{
  "vocab_size": 4737,
  "rope_fraction": 0.5,
  "bias": "none",
  "init": "trunc",
  "init_std_o": 0.0114,
  "lr_mult_down": 1.5,
  "beta1": 0.9,
  "decay_fraction": 0.766,
  "doc_mask": true
}
Each number is 128 + 32 x the weight over its row's rms, rounded and kept within 0 to 255. Layers, rows and columns count from 0. Numbers have three digits each. The size before them is the row's rms in percent of the matrix's.

# layer 7 MLP up, 256x96, rms 0.243, rows 245-255, columns 0-95
101:110106073123133118201107139073175113135123088108119134152161152101092100081166154138123133062113182077159161117116125109095142075140177086133132111104089153084147091096117136158112154131136123094151129189139103142094166060077112134126104121142098197095106145154151135193133064153099070098
090:121112176076116168129148121195130058154130083075131088149117134139122098109148041165177118088143127105107111092150086097127163140176054184161152116079148105116136137125120146120123103112079190107141102120170129135109122131131131152059158130149125134087164154111181120157150140126060085178
094:140106161112139157163143150083159072102171076133165145166174144125151125099156171177077153067185099125175158149120090121128135126109113136092144178114115123105119125116098048211072144144096176056083069165121154121146169162150157110144123148113130119162119148113096134172102136157148149162
109:111149126112148125169104131121158139173050143117122095157133095091123055129132084158158071115131094099132147085136135129074163159147114153104132066117060114128121120145150114113165099148113139103113149105122104113161111126141127151116154166094123180096140063081118132100036185077141119029
102:118155131138159086104139087148129167094135101211119122128127129155132118166162124098178155097130137142148181137035095120155144101140143090116079121097096148127118140094120113044098100089180102153160194090089127156091179092135150155152152125078173169166170175085113082096140135133103130106
091:154106059162124138151195102147138115148112085092164139161089108175189104176116093107096127127095118117171128184090104136104120120164152124155093093153129132112113107131120061179142143115163090191156167196129127112111105147132155146108132099171127211122090173129104132051093160127134091167
086:152128105141075160139077134160207103141103096077164178117063152114054134122204105132138141189186095184118148107164129122080134116109159174127174151113116149121125148136099093127101124137129124154155121120135094149130180150155164136104112142127150114195051075102162151126074169110132119121
098:230086153135086101118172112153146151121126110105121100199116135084076103124158129138163170153135142067114119219099158188104128089156095130123117097148125118149159141087154122192163131098136139076141173153113115072100148115136166137125121101079156120137093074121134049115156147138118119142
100:132162145098132126181145131136166111177117123151121100099134151072125088049152111120144142108054088104109099098176043135107111137172089139128145086067124128067145105170112078167146108161130115107089076118174153105075128158116129114189136107111108134132076170112141121140100066126071103120
089:128089108142086118108124199160151176138132176176160128174157145075103149153048145156190081091070125108151108124090138145079113115123135172128140143185133114123172137115084113134108147132149119124144163109131124075181092073091171075092133082183105107154104164128189157132160132127144157096
147:173127131087059097128134096208149114155141141169089082143090092110107131138054120119110099139103151154138143137212168175156119155174066116150138098169207163144134138157137159091159179131112125062088162151126147132138154122115113166130108163108114162159151113078116119177090092134141103133
# layer 7 MLP down (transposed), 256x96, rms 0.204, rows 245-255, columns 0-95
099:224150098125135083127129134123161093144132161102129124200092059138167135167140112108148116131169124131162158157096182131100164121107130141076147105153159096175146120143161104106153060173093079100105099105094142058151133105149089137113160175177129135172122106105169059079148116138156108150
098:156078093127116144105157145153189168136117141160080120184117184139156107159102141127059151131118111130167196156127125083143101127089136103094140212157109180085111034112102129159118140135113182125113164131127161145111107129113149087164130114097150118156163137135119136074099161185126208121
096:089118157144061125080124116116115174160131145131138121111134110095129120103135140180120134168136108136130170122075109179137102147093121142133084123114148142158108155167086192116086126107174124135183151101097066145130119133131110190163063179163065150145140122066051186179182181114107135144
112:145111129192152164152158188187082109148102127080131164079136146157163107120098118097104130128108132109180158099075131131110155087104148109187066050097109092075114159108163123191125148137131060172105118162099158151159149089171139157123097100118122126125092097113129114180078140139168155165
106:149097129092110113132123163074154098158115173086111186162105173110074131131100075114124110137139137174071196182127131104188156131115169109067143168151139124117184161139164145131158096106149184168131163125123143102185164148166108147122170125072082146119147130199160111109144155161120143185
092:086095131173186125112078108127173144137196144124154051129162115128080097111124154178132123148214148165075165093125097137143161122081120146142125214156115142090160142158162102149116122157155164101114108080169070146134117118081095079130141175123099157109154145147130146094141135170159158091
096:106125044185056165150113151119122110153123136142141154157126145173168156103119113135116126132143166120160112133138112120166115140174107119141150049107109079133133118139084095169075179052155124166157096198142116139080140168122110154115154132108168148074129177083134167064111107151076084134
094:088124112092071147119099115130147144124100118161111141120154132148175155135118135097113089154122120181158005060131121051178083156117111101109122166099156133082125122094172083101118116180082130156181102118092106159131117128088139138078110185125135151153115152170129156121132087130182085157
115:147172116182158167170131140136169167152113120089120083184129037161135181150145133134171156135093112161155126192146139121110192123126188151115183131111144114129120149158122115133161180099116091137115211187075113058132113123156137112094147173106147108153091156144092147140121107110147120072
090:088123136143154111122160131127123121153126104091182076136139110148134102153160097120177201075159127086127102124123125089105109115185112066159159066105084121171173101125123136166173194122148111109128169157123117119142121046169121170200146121082131110120133148089071108080160124159155067127
121:114114082163165152188145095160130087154123086135082144112100130174145148140154113117094145108069129095079000152118082126161052148165123084120097121184128114116169104162144129085084151118151121163094095134122115120101091126149147154094120155144153179093130116062130094142115117129113147147
# layer 7 MLP gate, 256x96, rms 0.225, rows 246-255, columns 0-95
096:162147143145098104138099071101116115128141061132125199128173137115066148115159106089122141115130110145041093155098167146130162152139124159174127160097215091147101131123172094139135081123087081129095103095142162057158151085146137172141167124145145132157116157135153161124087122134088095053
101:109135118138160160142089098095108136087104153157129115124114134114130141150106200089101176138247078158102100104073132146101097109112083117124118149104089130161148114137169143089113127152154169138107146077134148167162084116039104127176136083120162070149108144166112082158060136151117134145
106:104116145124046101134134127101171148110145077177149130157107098173092160108156188166150145204103110150139163149133171100111102143103177153101134118116080088072098137152097158149174157122144114157129105129116184180138127122183146169143172157078184135114144188156146106111176088156166087105
107:073148112097108117106132116177092086099160174110115112114098120168148168209112118145169095143185100140106139122110065140127097184117167173085100125173171083199100111123148147132162144117126115133171099137109084112148138189156179113131116094110121124180221121155115154097137103153148175102
095:099128139151085132084065152124145165157169095124185156160119145156145131135129086102115106156106169132123074147133166160114132141148065116105149148184094156213147142095207141152207134155124133183143128151072084121151074123132139163161099102146080170150074137118145132158190112135123113147
107:140118160097161110103119167185145188078181112148170075209120081128091091099082123186164136121169164128157148180123123089152174078098148115155120113124145186178098143130166103109182130158120162070109155124161122085154142114110144092144113095078078116140144104137120117153114113108167139072
101:123109066111106064122112113170079131076113183096111105117122130150128130131127142164069141123161185127166113180157203155155102132091089107074070198097117104130161105111124085172074146190118148155143129102111130121088104098088173130115152122129147138098129157138155149118156143068208127136
105:102112140155073115113122187180084103104165120115127100165149093111075107146158141137125174112140183105107164115078138125160154146137120145122196156110061130135120123110105217123137155108164166152194134183144145054173175067157116100143123085147111138116119106096087119099156107093186130130
097:167103081165129164127106144189172115129134157101088146104147138177172133086092132131138112111121119120099102107174120122120079140091200154135093144093147184057105191212163130098156079125105150126137115153087097214142113177156131112089109129085110147115108065166149098128128122143110157152
130:097082169159124085096123151096155161101157150116163139101128140175177077146125141160137133175116088108098117127086117057093129081043176181098136144096083133115108142087133118154112073144140124167159132058110143097121120096116127098097166074148154079125086145161197139083158144123147087103